Weights of a small transformer language model: 389M tokens.
Each number is 128 + 32 x the weight over the matrix's rms, rounded and kept within 0 to 255. Layers, rows and columns count from 0. Numbers have three digits each.

# layer 5 attention output (transposed), 256x256, rms 0.108, rows 74-127, columns 192-255
132131146135088166089200122112106052158162141104083170154171126137092137170239145127130169172138133168173116102119137125147110071133058117162164138095146158093073140145123120151156215114121134
125124099108147040170081171094163145108102100177155108144108163121135148163170101157117112161114118166143088125133127147078131164076144126101134162109092155175134092220088179175115168146118144
150108146159136157143145154130116161098118080062130146206122084205139177194137145084142124114240132087099092197169109102113243128169055122183100170144133150079059110137136129051119118056227146
090166088122079149118172152146130147139157148066116153128157146050095159138137119126128138111138114121051099122116101149121171125131146107122135127167127124109123144157113116168159100153106152
128181105137139096152076128148134238118117235134120099050141108076126100139086126170137112133101208112110185113071090126119107178149117025123098136129145093099133105152150129133133147120122158
105070072098159133089111096126155109085156157064042086147115111164139172164113115200105110158082169248143114132155116111064065133080226127090087170119096113103165088141146133014067148149147143
148104190121150114122165186108135097141067077131141113145131115149125117190184092161116105134090141114088132134142129125122087162137176134084184150095102158160143191096146132087145150147126140
090144089123080125179135149142179193155123125161165198120109135096092128117048122076087163108160143145076085124120152119068126109126188046129183117165152110093089039186138079230098156102166120
164125121115164078159140125133126126099170068135189130117145081145146160210131117154150145137124170105032134054118097121132162145150101144163094127105150170131145091239124118101128140143108140
147106172173103102106160152111168093152122128056136088048152099147171134087163101127127131087111159135149147157106162088221143144129113163072140170158133130185219181157119110153099144134161156
120083111143141151130132164114170202109143101170134129127165120143151143106096138154136093177090089170148164172085103155097061135140080142181090166127097138146104118062132177131190186150178194
107179134101130177159172069111151206110170128194114120196122152110108150130128093173079143185039117222166114066195181125089078096091041095164172090112156127072023126106140093103110146102162144
119167153056090145177167130119120041169155178111118183136132149143119108161199092147112138163128143134109194126124108157117145127148111179151195086109129089250055133090121150129100109139122061
134147134120164127168101149058163116136097128153100133132163152058121168179088092141138108100135124150151127145137107122086173127146052156125136159134146120137033160159122136173087108102203164
165144087164097086171140100104124164120122073067065112085147171184125114044157089080096064175158166086066097103143140161151099098098159141068135150132084137144153123163144116180112103105140147
125116116150117129118111128123124169139155173134141077168096155125123089140172103166082119172134122183149113129120106135117207177116081130150070115095148132126119245189126186135179152072133153
104100131121142107075076126087150120149155050188111137119123080119122125184149133108160108173125188139161123194180125152096143109084088097107144149114083159107170141119126133137171156115130111
113157100120142134153152082158103078123131109000106090148135129138146121130077105172140193146133157106067141116111153115107146113170074141129183145108153155080152097108130104126117125133156106
138115086133139151218129096148132192139164102168123137142135087182156144132071110113130214165109183132134129102120140123108104167141114048147080140092147128159082043141143126028095141184139090
119143127111089152149115191113148181215133144127106139070155172077159110136134085141144178103150099083138189184102116155144098170134176112084145105114158119151158083156089134185145190098094154
137157097106105130222125114126187126135086103133172138159087119097094139169200142108117163082165076140177130179153159113159132064100113174111164105158105105107055109123147182131093146086176118
142127224097177055122100101135144178085165124069116110100175146119167119130070138121131088116174187131174119177161101113138100098111157125085095116098186125193164130176127118052078124152137116
153123181112164085114125135165078140105028142168110145187137195069117105121070169183119142154116164136085140187126090130089092103153000073113129154134125172145172105127134119097148131199156080
116171156113179224129121115124120122131150135228071124136098183111128050083067125149121033132185146132059151043136118179052087179111186112166184106154184128165157144163129110186065087107122130
086157110176167077153110126171162140069144091129174122132160074138123095107178115172130168057150122127159146145143178106104090121139110085225169073161113153121163114133130163121128160070107090
126110151149134140173115115114125151084144105075102112124115134122133149119208099088114164172123113160139119187129128093157088115131103100074121118090098123176075129187170140145107195127162141
141130124172086090133140129151140087114133180073131120157106205043169129118176143135103086102132105127095096158136131108190152145131166090124054084134165107127112105139096132138135166071175118
124149172147099162187137109134092140093145145180139130125163037117147093132117127136071165093159110109151205129115120142087130136163072146048156130151118188194096046201100109108189144089050087
103111129144125105116143151079140178101123078102189132120134082140135120109225124162124184166085178122116108135112111119136210136120236188110206138105141164078082241064134111070150136115130169
161119113095175168097135169167108087146130158144056097150134194112139151088089107127143143189192082143186106147114155135117124126074201156134152139140135153150097121112137115123040108161167124
146093103088148212133171128066124136107146072098109125126110149134144121213093143139150130080175155143113165150138159130140117143096084121137210154156115130156066090148149104103133108155118107
155183113131087177113164157104118136149140190138116140085151114058151109154128099150127142215102155143167161090210120105143201144130104132101095039106156087169152132101135101155137089110153087
109132151148133095065129085160145178065150110138170111095132103118099134068101143166168138152084098123105144149101149109169134140104116145140136127129138149122125204191134163172191122120143079
053094169154144069150101073110164107111100163088093099140081123172118112101084210111126173144123089158149080157147174181153134101137102138110110097120152094131101092170170154206057138135224113
125127135199124065075159153189091121115118105100157146137103201108148099087054117099155167128149148144129115130184124100144130099132140133171110091123154105048028141118134092124122118152138160
136128158132119057093137117149129167143125169202143111156134139182181082076093077152093121146159122121112095102117106097130154146134157134051104145103104074136099141085170123148153089096165125
121162182135174056078167149140095150044123092188130148204115093132114132096088180122121110081133088094056084132049097152131137124127045104099123114177116142081145125136145093141123127129157098
099164140078121153154178097101133107140123090070162148123121111104096135153144133141164122154160138074078108087177147154182121105121127128089143115115102133168098156096121106158149050141106127
092085155098098080189135132134075156152141131146081119127150105095134120089094083136132175112046142154164161115165153144143153094175187096161071129113089099093198122087094069075120117177093162
142084189137172107183082102113143061110163186099079132128056159176130098049154179135162171142148108145169112182113133156142139101147119150121174090140144133052100091179189100172112104060117115
126185159109155126061184087164174121102120205219119137114113100139111090111133127094110126137143150147255117056104117153145204135082052134127111084147138156107077077214132102014091091083163119
127154178200176165016088161099118130041197108165161125178140139184133094152106137111119149072097098099096135172177106123130184122162113145049154171115102158177153144113146150161126099079162126
169078107094146113184138114156106140101034152078166121164117188094138121081216085136117150088179107154180138153083097053133176155146127100144063134109178116127139155082110141048177116093139151
109118140104085078153165179178134168130141063057109107127192130134163147137096095112162166150102159145156112207129081094230154129117080213072147097175142101083110255138143089093129104146062120
119070146123122151116115110187096154093193107148126140141150187063142134113153110090113130148140074074181198132141094114113082098129225213191050086065139113103157100149067149171114183161058181
110139111069121137110123091184164072163097069132105143095110135084117104143122098166123138085158084109124133126167143093140221141130085137175119128097120097106146123046106063165110083212136081
142121175084087104078170121117081144152163092087167152171141116069161096126130111175130156075193129108059122097135121130197132137180099081066135122115146088151133167089164113103160115173067153
138093155169100183139138130116065133102108135152177136128142140118119117149114130137167120138120104109113173136126105121135160132154129190080147149117158157164132104132129146142135045122098159
079131132092106124100092135116116130097136093077159135153148101111107121099196114130164154176109137143181131157101137119078121131120154148192151149130082106106128150100146171113196134160148106
166126096123118174200099152144128164064107157141151158112144151169093169056100134056137079147146074070117006112120138141117074109105098161074141101151143177184067152150133126102113109189071130
125134105247190180110083139181148151093077083147129125209154145081132142143126101171109100125174104197058138147067107111089113202104134078188083188119168196086089112089104116058129180142125142
117139165091142167015136095109184190106118152193118115135097142120101148136145136172148068122087100133202142139146130190130159109128124162171137124124149137122126177124115164102165148059120150
151091139122082191085143130137189185100124130183077044182124137034199116184114143150085099102087093106148149069137123151066116165109098129110198124112126107129143181213073149114162150127071168
111129163076095178129156075152132151155079162123000148190168103128154103176116101129121112163152109119195173157118119106157089103136170160130130167103137143044050086159093125235131089205109124
# layer 5 attention value, 256x256, rms 0.0436, rows 75-127, columns 192-255
181120157147107166077149132154129115112109159188096092090205121084116070180136163104210129124136118077127139139151107096185155081119086072151137155131122094092098132058148134059099110130143119
114170142114121163090132112150120164128153160161168099159114122079198159075180115226145130152119076152143146109113154239109110095142166111014123169092145106128151158136091115202065149132095114
148102070126094111131140124170171131133163094086072127178150108115088066130113120157120156108100126175103106146167151169098116173093111128185101157093133176065188176109118156068119128071143168
082060104082107148067092165099108061112114037122143159188121172163139106027142216155146161141079096175145124132138141112122151097118099178104142115152132123199104093131200122130107129099106098
169121184158115141196119137190147098109142100179160078128194144072098124173154194067145098085167089124073082117121096160161092179239148151151144133172126147175131093123082139170151152113091180
113122126121081107129082122131159192159124127146145083084114124129124098147130128125165112118182143137132153113097114097132078124172120147179095086128109127106122054147172110165128141143122116
180108136107195144099129105105079133132138119111120114135145120128213095077182149118119108127151170082138128166073114096118175126129047141105107150115107099135208156148132134096129131144097095
089131083173125122096122188108181113129106158128153125136162069148141067139133131133129119126112101186147127151162202165098128068086133155074166127127099090115156118126077170168126119084139051
094165103122187124125080043128111142198142077130140148105139142052144105117121135181090131144188091166130081162140106116046104087134127107163154052099103137055085111091141207128167085151147103
114150120141108138126151123178113102111171099102080111133148128154087117200147136175139147150154123173111125136205116217111172139108126138133107133143085092157124131122148049157104087163120078
110036124133125106132075123150054137166141137153186154086185135111149146105140147105121126085149114110097096158108084147151160138144102117135104152156107104108172063139085128112126132145151076
132149157152130106137078103121132150132081063157104077147094139142163162071077146106205113120139127135064084131145135054089074141120124100099124106135131158090177128140148148134106137162128130
176094088156138099131168160170086109122234147140132079158127112134169107109131156078147170144112118088158131143190168152149133162115135118109104134109139161146149106117106194091144138163057138
144138086099075130121132118143118135183171125101140114133136128085101183158095133132082113105090161138111186047120097186126164093162151102156146116120151146125151100135164096139139152138099128
110179150131115112109122078139118138115148160104115137138135103162092179110079118148187137121151114099181124143081137076125129076061078125042157097142140109158108065078146078161123067159122126
118094080201144128149148180163120146106141135126141166090150160138143101083104138118098114072129040163146198093044079125053120129171117140155103158110183122101203110156148094157084117129113222
154137160174112136081110144116089137100170162141062137102159136125104140158167108122109165153103122136149180129139212127131087073128096167078091088129073101150137116134061145111177072096138147
141144164141149143103147102147147085107082157113106107160114146114120071190141143160074147096141117123112120179100083132194134128123186098167136103195167101116145164076096113141136087050145057
108130066178111102086100115140143081064108149126086069170128079162141102120142155165132113121098108144123146135085150104119134110084118140132138147137134144098087108162215179048098144111184074
150119176174142167150143138096084078146158108170156144111137103118178147083089100156138148149122150119122176166091128147135189164116093097099083175130128179129176209077058135137111144158137133
074088081069102157191131125123172128145116115135167182184066143101101091098207136128124123166096071135123160143124125127119120193150126072150154129124114165090096119178206195148149144089183135
131084111088133144146130125118123165147193101079049132131155128184092164213185099131113166105097066159075092146089163123137106181146203121114150123181154111131070173131140199188112104112148159
152067064132086067139085104095071117111140110116095134059109059109114149188163154111094158117083142107211139134111094046190127132141107100124114099157086154100162131107174109131135174071155037
159106147122156138167104127130076106121155155062073143117127132083191081160074092123137166157169120094133088097122123126138127199117152124149144094183088125081122119196094159142097143118097122
199103138116171086151136096136168133185120118162180116119097181126136101079083112182122114042147113109145163142136089113112186155173097106098111155146131100135156115080079151155180074162117128
118067161150127128140132128121139154138133170173161149148160096138104125096110124081148125120131174127131082155093152111114099123113113154156095143080105149113103157071156142075174127130148090
109129054046127064135110141107121103131123084036141169144078122125071138153159120140109193204138195123104099148119114098186106054074213137156108102120147119190138210138125131124112111084118136
119129132144168120149110167157188074165158142155128150129172164154147073171058123103186164054132152103133152141100136179129054095124031119155085089123126123124131022160095103144087135114179091
147120168175078104157122060148146114066114121138159143113067126147139163212123138115114068055142153154162102104143149137121147158164082112152132118123113134132179143128062063122145172128087149
081157218157125108145082130162111189146147140149085114142128112175170121102140095154154120159101126161176126152084164136181153157161182100089147159130126126125124098142103142140109141142170101
114097135123117144148051072102139120079091121089184147109113140126127173153159115127167122083165144181097118177092111100115123095114149060158138121134132150132131092120126197146134146086116177
140106125073127133099093091099109136231094151120142132172133201158096145172146137132131130108135115146070079162153147147120146139167169101167150109087096110160107128088142145109069085174112105
163082199103166094115075123140146172210149095095171151128122163129122148136085099106154149180093112136121123131101146139130142151129079148093126198160126173103143136132117121139156083188100147
111135168099123100142119092096122102133164151179124152113102092148116142093178126132079108147082141067155158154054130107099169155162127159134120141125151133165130108152165123126154181088130122
129163187108075167105113109111141119154089143131202177169074099141105178183137154146118153099080144059152158181134137126087145074073180157100168118141125082068125128139150157128120122176106077
155122141096113117101133127111095113158161155093194130084116174128155143129184062124100169185050178196113157136137154141091128123103144170118178119132115108140079137144081141120107080129159150
171108148142120108162142157163163156137152164151143126176111183140127181106135084056114129123161091138087157074117119073135150141110174125142130110070150140142138049161133141116126159188112132
169177126130160088156122140106123167120110188137128163142130109103068102179117193087126113198183166117172108073131112051187127156149092095140089114179133177123085133082135192146184132152115152
137157095101098119123159104072147202142142072095169095116176145132119135173100090116108106086168187194158140162152119130110087165098130092131131177120117178130148154121087102132163115162142108
064133089086076177163152165143157127146135128177131160124098135095136145156144087144075196124118112115099171187196118115098164109120210094175124098068072160156186109158067140199113109161097155
118124093074097113137168128165076145151120095111191143084142178128106147174139079106151156175120142175149118114089106148136075135096119080093137044153094052115104145120142132127132140120120166
062162097168080149097151092096153070114190095175116071116086106164116115134052104175122135137104104096183128151155136178134121132100143123102104150132130109086137096141114139147071091190105095
066179124142167114165111099126127126134071153101135192093162187130160071127126161198098092117109131145165114117074205174039130085122133048119089130107134164145164113095107164147138149079201157
103120144104099048132124142063155118105147080126077178141108110197126149058068141175134145103090135154082132110205213134131106153090103074119203148142113135116150167108162079084127096124084098
152105147134160108133087147097105210150131134183088159144090132152127135134165149115139152119167136097122066097047114088128155098134080138087102110133158177107086154185121138123137102153156185
164138095121088178151077081127132108107129142160192182155072142153079185124124111140107090188104178151157110137105133130078123099059123120093149121184147103092103156134094188108076119087160072
082141155102123112100137145110200131186105088109124110123080196158113186070116133154110137120119147150077123160075108151145091111107181129138144125090174103110141151122167117115106194120154087
155150133175104090121131131110091106120153103147119172139201148170113075171071104120204128065134126164119133148154153172210051105179123124140164128113161193146116095114122114133030086130154151
067159101086126080073147100065144094183095176165091115120098179130119163166171125169134100112130169054104125099137124162113140156120119083187099137159125153092145150136133096155141118129134123
137067117072099139130154192150126134072133154104092118120135093194120133164157087131162128181134132093109115121088136144145129123159162227138126059191141113151108118122082106156120084096130091
113083069121105138136155148193141113163133135102061073099131111090139143157139140087124132206169071138114102140160144120110102159069117111132146135102129118174117047108150081165076099177127125
142127121126165079109113114109085093171129143159137128160115064207095121160123126105086115079096130155156086131179115051182101107160093118133144173155074143091163125132147110107164132160131102
123150130146145125184125173132112094116174118152152126129157096138098181117130222151144129118112133184181120126083137088086138123150102103086086079035111174133126147133134057128198163146138119
# layer 5 attention query, 256x256, rms 0.0594, rows 128-181, columns 192-255
074125119102146111098144152116096143131088141104140083111096186127152127179087122171191127154110153145103123072111165144137142139136120120162133097108088138102136139150163099146115155087143100
094116135189151119172115126113121202148156164103139128134135132109175117154152101102135138184140127139160145083154110098111098146118141116035147154140058133099099125082157144159136171083155115
170111131089154094063174171132069115116131111099142141061109131177102133171113070154119100135176078173167167133171147110140127119139173096127134103154137121120127156123143122114142103103083130
115082168144125179120140112096103123128171063152167193160092116084127153134158101112117182126097094172056132081133101154139130117096127137065169177111098171157189158137126125131154116184125082
133125155107163134141127135153122160117155121126183117198104151118153072086138137166124154149141101150114113139111121088164127108182088148133151069111129105184107174103156116087138127149135115
134115136122157160095123156177143187066180093154141162156158144117152150124145118040095109120104154159101073093114130110130157184104211098125129129146128137074107164140152159095156094189073148
083168138089121214126155101143121142165192114108143152166135118094138163093094172141115110141126107102146080069182160157093117109056179080104134156113151155140132133097144142101075111120133160
157110156116146163100134156062102128171109120156173128101119102114150179155115133178078147115150181120111155119111105118095112146164183140164142091106111109095179122128132119120147155168110133
119156139069170079166094159102082123143115163159185146113095125112164107146111099129079129143124144085123093129132144129117128117093038089063100192161153117142142117135135076147097165111134155
143173111107094108113136090116105081128089135167105116113092102083100126139108174143109135178119133088155077079096144100111226163072148145103090091124140140115140147091153119189156077126092153
094133212124169140148111131077135116137160108122077106103104129140158161144131159096130149118153127110131118146093175117139129072125112148079119124143147135115133124115131128104170108108131111
157143107159094082112126094098130169164098129123200115099116126142129185151158081146102102139109142082167138133127140089087085084172160129141099155082107124113152180159140118159114080157110127
077143127123091110088102134096051142120141144122209105169114125147115132096168150157111162133154163116145171104124087102136154107135183145169066114114087128148120129058167157111100138120098145
179103158060210106123126182144154132177142141130118118120127149132129157131144131132190114125123135089101107146157125185114120144101083146117101143070123128119172118113118102155110144212155132
151133178098117106089131164126110116116102153145119086136100139062035171153135091146138124076100192123097178131118113139135110121131135134081115103111107113119096137145134146169171076141115117
108104123109108116134139097164148141106122112129087127136119171085179095140050161165091077135130118145216116120104117151177112089107091097088145113144085121172074148053125065209219126140151125
127089123117153148162125131114127148156118061119117116107189077100127099131145140106153124173093135117152175111094169094093163127121111107150123123123147144182145163076088106064117096107137182
103131088110148127150162190123120136045158104140107172128145089161110117088162127125139175097117128119182170106151102114118038155103119130106158099133159135120139065039112149160105134129141092
062148161119154090073163081189139107101160154136096106139104079124116170079125122136114070149191115076181192157105167123072102104133084161149128118198097143120193088101156094125107142112154181
161092085119158134096170157151135178138099124091121116187164092131116142135070122124122131105111091161056123102096159122089129107193111170202128128129104118157093115053150132141094096155137110
067131138121149118170138129128109151159085123119114149113117137126088099143147121121172124148132150164123120154154149121116163100121138102129124116154143167168121094109133083138200087163077125
151152079163120084131100055152124140112126178150109149102158135155149152120106118115161119112124134124092137123093126080143128186151078154112130108147136086122170170126119139153202133099171144
144080146122152182138115126101116096129064049090084138129088111121132162101162094096135106164161150137102156164103132131184115142143088163119118147057121188096111142095184154115121160132165154
139128166099133119166144086168139119140121114144109128159126153165091141149115122112160136146162166142171112156123110137132142097116082092091131135136139118166123115141107102097150102154077157
130093117112121177123133164096100166128156119139090095104116080167137130101078133123164118111121144117157084109126116151133112133094128153125143106080161115133091118135164125107060134137134103
130150131093136145112106120097103142132138102150160156066102154107114155146103094147160144126142146122126149144162094187142103117131090174177141144092133088137171119143163075174100165124184151
109092122162159176120132112141130202139140120119106147059128126091167196074146129107116132129170093119069142184151162112137085119149080122099095114148121131182124091117106094127168153121119135
127055160126152127162063122126159151144122154110162125136130099089119113143071053100124101112114103120196130128146136177107162094134155095203060166151110145157116090154116147165133134152136114
120101135160118094104086116097137143089115089100165125162101114095057102112163169147131126147111071144134132110147106179117094132106114114199114097128130122119118169147130105101116086111152095
136157102164101053118097134220124138096082114092143129087122091090149154127140145108141131093119219140171098159154145113125128117137144119093152078155123096109140132132148045136095223146138145
112128069185155113139163097151164153113131121107099072164131118106092179150180114130086166149181134106146090133166144116120174108138073090085129131131131158121149201143113177101110100047133121
117132130127124113133088155095113134131170106105119127130119129125137129138152169122125110169187086114084154098159117133169106131182102146080158103173161130123099142134144085135126088115093120
180116124088122158092095111097132118087139111160145103119171194146160151152100157131084118114151145116144144129144146123097109117120094175171128111188139114083199133128135138132154144100177131
055177091091120163163138163093096167136151122160128124152148091105141107137084118183148124100079144107107127153092119102163169152169124151153128116072154133134108116150134155111103089074072076
148088158116141203164175114106191123134153116156101137109084148131153138130177084167149157162162118173128125156149132137099121124159157157105136088166061146132109103186141149122044155125135047
127100137159109122099107155141144135097110156154087110074101124104151166088163118136115140128105155171134141128086140086175073136135126069120073118177167123166117149106136144125156146163083106
101095125140152104096141132064111086051154158117143143133086112168118121137114149117152135122150132129174119064160145105146124170099142175130152136161104143110121123156146115123131111186091145
180110125167184190075115112097068115072136135116098075123152193128094136151156124144121137129057102136129075190167142122214153133104081159112177148154115128111122128083116144181099115112068134
151157086081091089139126154168168099139117087117150131118148103128100114131158127142177159141096142156170173080101151106138119112124142128147207091139108171115086139090133110152124113065142091
115111083104137109068082129098133130143071147128132130157117189139138150163130101104129087166132144151160142135131109152132126161137111097106070128118133124131188115081084108138133122130095100
143104086112126132149080099165124141092151085152095145123084197110159074147156183162124109113104122174141133137151153083066142092130111229099120125146165066107098156128138141123127119077121127
119106147097076127094114111137141110084131093150169114125112151176123117123096130080097122111079111105153168139108162165133110155125110175111121160168074134162149157130107113118128150189142152
143126113083134115087150121153130127105160121094195128115114097155133079082121107119134106159186097152096109149126174122096049144132076050154139145143107062181143096118119160176109123127142151
073134072140146126137110117118135159124172153024143181118122081128181125123099119127148118134145138135120120116128113132117128120113094106091165108190079151148159086062086114080096139172129115
139119098130118120099179084144153080202138150084097118158144125198132161140134112149141125138183085130173149167111114185187143057090106139128121148186168108183127126123082152087155139160080118
144141106129138150142118124120098145093118037130157098127160119120119122137071146069128135104132088054155181082167183132179142120146165158115112141082128149131114124128137143133171170130166124
141088127164127138217069150160107094118125161063107139097138180123103173159115127098106128076139106120186132142118161155131072117117089149077117213101099127148185142174141184142120114111160137
119171146149171123122155143137112127121119073105160153129135197154187090101149156071097137074138073178093136136102115164126112089096125086184091127164126155132079097187188163102145136102136138
167136078108121184157113137125126118181178154200106091137158155139109119081194172117089161135071157157120147112093136106070085105188100107146081103135153096144085143119122122142093154080136142
127127176157146150130176163129104168130118135104219101111074105132143147180122158134021121120135161142112148111175137099173195163098061105128180154149125091145165135129116141109123112049084102
134143158150116143169126116137119100106128049153140119141143064116113098139131193126135110091117048152079106119124137119156143104135133104144101166104100176163142080144156113109164056074106158
162081204076147122163152127183151121178148150175170152165148145174121129117126174169124161140090120118105112100180135117082126124130185123104059128098096099153186172176131125141143156149105137
179105141093142128147158131125182095150144165123112151055129131079120146124065118135108116119088110120111137103124103154151210093124148089184101090195140134108143163163126087121071154104111117
112176157125132133146123117138041177115147109137113111072137125128143164121125140094108124125115145084156085136109151158164161116167155117137175195100106101131123103147152127150151105091125134
# layer 5 attention key, 256x256, rms 0.059, rows 128-180, columns 192-255
123139155107202068100082139177162087142082120153107104153134074114090119116116083163140129103116144084132148127124107098171088160141088089122133143150134132097085122129120116074102190155123157
111106142105118132139151125060124126158172118178131145166129141122071113153095118138166130153186175141050100117137087134127115112149077164182161183146167165124121109169130145118090140097116112
090155136148130108074140148121095114105084096154111137154127134126084086165117115111118163149122073172203109124165065134157135100126141123149172174124116133075127108137166089085189127134138113
091133140116148101109131060100141204114129104091122139178102077121148133128178137127097142148117096110090131161135113129132145083147103105159088154104136121104067137121113101160106107169124125
133128133175106199173084066107042101168136099082113122123092157180161160189128153102173169126146089168144132125106154126136166137171129118138147141124144090143078109097162122079125082079166139
125139107149109092114175133121177179082086135128157137156138132109121151163126108170137110127035106139147197128104068135175124094204108111105121126125126113152164144133146107112107122117104107
138136164168142158109133150136123131091098064111172163113111078159133166180146170091147141146132101171137089164086111088095106185154126122102119165085099102147085185129110134102109122099148084
123114129100165107096149131106099144112127162120120134139109122094147148191117114144136130112165114031123131114127121100116169132107147117090143113108106169141106156088145086128116079136156142
175108137133112144086148150064124110135114142108104106088116102102098101142135154118109144107143128156082154120166090125147089089057123115129075115138116137107160123137150123132130103061131098
159128124137150143119142145151084158121091140093124177149151136145164066139140112076128119087181113110184067132101142166132120079079140138129103118078116138188143112141146123158147115130154135
111092117091145135146143156133130088140132137124135148180136119170133135133159165096166108091108121134126085141159107113155077116167137108152144157188129173141127144118172107114129109161136153
122146147111065132102111132114130116066173138110123114135068090036121147061134164080108161094189165100177146158092111064097136132161171115158149052131108134191083180140101127150153204169100122
161152125150189158136102128158128057089130067088126133124092152067119094190125163092131082069099131109155069152163173138144143150091124148072154142110140138136107158117150106124127152113169138
131074116160142158136127137090155127114113145089148128105135059132121200140128061110161153121151163116080151116096102120164140110197131140046083131121143101117083207097113119115145100116133161
105102083069155168122107059154138166123120130157131063188157102125146127149127092098111124191128133100188096109118154120083171062088116075158127103145105167140108112166138133105158152090098101
189160165186147074135145104105130111123146137120115122087092088162080162096186146106141104134149108081053126097113139092064152143120144089095120119136167123142170115180165092137157111099130153
174141121137124070126092094188158133135095173153131115138162211135113103184136162139130161114128087108090100121143102110134135134121128133112150128148112121152136096082083131129149111086137154
115163149137110128154157084162155141119143124128087171132094200165125138153115124105130107124130081119122124121095101138141115098148154167134179111153171126091136116147096156070090130090124156
179095143111125156156099139128117109127128110143132077116112133112137082120187190148128157152130218159167128114147124113120131116154148144151185166111159120133172124145153083119111117144159117
110084130183141166146071140106125155095120146160128186153158137130147093127137089225177164132112137122141187118179159075121071090152153126180113126169150165173121094114135117128091079125118124
170072133100140072125145130110090126137160163160147104136145079080115106211148094096150156153124181158091125119097141142220062071140150134142105139137149142137168151107077108166184142149118102
159142189169129139102161118128128123136113095094116132158141163159106114119167159117050166146151126170119145066128146114168137139144129116085120130101160119136125153134150156135160162127088129
163171081134160179106137136132156109094155099173163198073139194159140143108170117136137146108161154119145097092103128124142164112153141197158091164099133126195112147146087111138123108124126118
145115137133113128125075176083097083108138179154121129088198114125160095089063129127074130092125176150182117147137103161119121138124132097159090120118178150157097174083144129055123153139079145
115140148109161118130130140152148124136117104100111138101154172084151118144205080150120116161138083138080084127154154141125140120121136162144203159216144121174177087118116134120168086158121158
075140123139104076110111062129139124150125131111170091096109148093141100143162194172099048128148138195137135097104195196143108104153053176114110115125156153100077155149149093143147081151108133
097144136122162186164100127124132125150092100161110171137120109133131137134141152135094129093167110107113066132167085117112124128105099128177176135184101118153240131060108085138060089132158169
116130086123140137094096181179076119098139116171161099086111112106125118123132086115103180109076103041151142145041165109111125156144128141080096080134164073115183100171110120146120147152153152
106121098133141115108116133142126124141211140100100066101135122150105087096173089168099153104155123140136123100155149142123150165175157164235113118103077072156197121100159155138136105109111123
079108114178143158117109128155115135129147108124090118027128090178118084090198155157113152182223118078147106079072145177198168147151120097178210143124141158123118077084158099153111127149100095
159103155112074068174124118153155144139160144128081053136131127171142125131141147137106182141120119112110112176106158080181170142101124142144139153087092179130137131122121130107085129100125127
147115089157161110103133166088095110058112125155052141122112119064098096175200162144102140060136108170102121178078115133070119128071124066105129165151117178137138111135120132148146139118119148
146125110127094092049112151134086122105088125117143116111049124138125134103133142137142163114123170133104103174148161140135089133182135120148097158087110131156103083149128154100140163089122149
139110155115124109111130112145127081122152102137067113195132167120130137147167210129110105091126122207154110063142122119148045146087086117081146143138116106181047127172131180140154091144092115
115184103115125133096154176124090119109187136095144147113149106091170188142108130145135160121185082153082074095137126072162074190163065117098091140084182117089121094061164152139152117139077157
124162077108228141170152121079087080121092105130127109077118137144123144132115084100112164099165112130157153116158132074114081178121150136122177090123138103150188109163159115136105131137120121
118141070071153068130093135167175118083126138086123150123086089181134106134154135090118165119105096155081061115104121089069140095107084138140123108146126131097137105184158101143065138095092078
141157163067138082178178105129142082124116164135153149140153159169131129190117161122133167144095083170091171172122124091100094124101115120134132161165079112058076093194144117128127139205140121
093095084090121093103166135162135103144109160119129137105122213080084125154145086137116175191167130150102101125050115088104134142145108091148191132096118135095123139132133130172108112176112166
153161107109162136112131113108163156107086119112154151086119091117148152108148114145138133098133149126110162150082113120167159121074098131124119097159138111157154125109074135150099135192120120
180168129178125073160111124156106103112096151113113152080196084125125104134128175126182175138095156118146145099165114131116103176137124126150110103102158108152163134157146094177152189155113137
142134110049127139131112155128180099192144128142111111122108105108139129109101121144154179207142097128155101086106147117147105207177123122102100104131154134111105101125108104171138142116134159
162164118143061146080143148143182125102120152156104146083157145142099190075124161087110131141169103113153090199179135132113068121132159131049152127133136141126083088131156110157099094093119199
116125142106137098148107149063133146129101162142142144137110148140092149099192106146093079102171114146132146096141102135147142190180133086121131114117195182159105123118144088138100145037129107
127126148199102131131047108086094162111163112109121131070179150158039137149085088183167119103115118089137123134153117125161132097112209093109127104079143156129115146084103169154126178166158133
086102174186086119123100172111156127120173097088085098123137150143158147163147142135140120127085070137149114144169082134086173109145107165149147117174108098146102123129139121194146145108120127
168123056153091100140099138154150145156129113059173102131120128128143153088156134186107112159142168097145109166111101161146176157082114168123128088140126130121097105134127159145115072119071145
152154075169136124142143176070139105118112097034094106131187112170140154157088098110163098128170122108157160144172124129128135113129208117102100201106126066086161154204128121112147166114070166
136123123167105112129106095144142110165102184078101187125107031116111135126091107096145171076132131123108134183115159124131140103106184143125119145127116127145132153133169198113142076141130051
088124156068110122145088196103110130122128132102092102102102135093127099119129141137148093138185133127119131166153156143124107156073055124089121138166139112100129134106187126128181152170118099
177122126160089193086138174124141119113122134108122120179112120119150174150097169105140155134103103088150118157126101134109130090174205122160199134168091126080136151115123164108145156147132098
093107117119152140061133132106182153118107149135192135145116077099147121135105167110173067205158125110158190166141136148175114117163141105171174135101135159172114101144121158103122150118165126
138150157155121102077104157162166085150163095159074118115152095157127100120103134072094170122169104092123130087127173145144086126090142113154188057114145129091101076048142115148142168127104141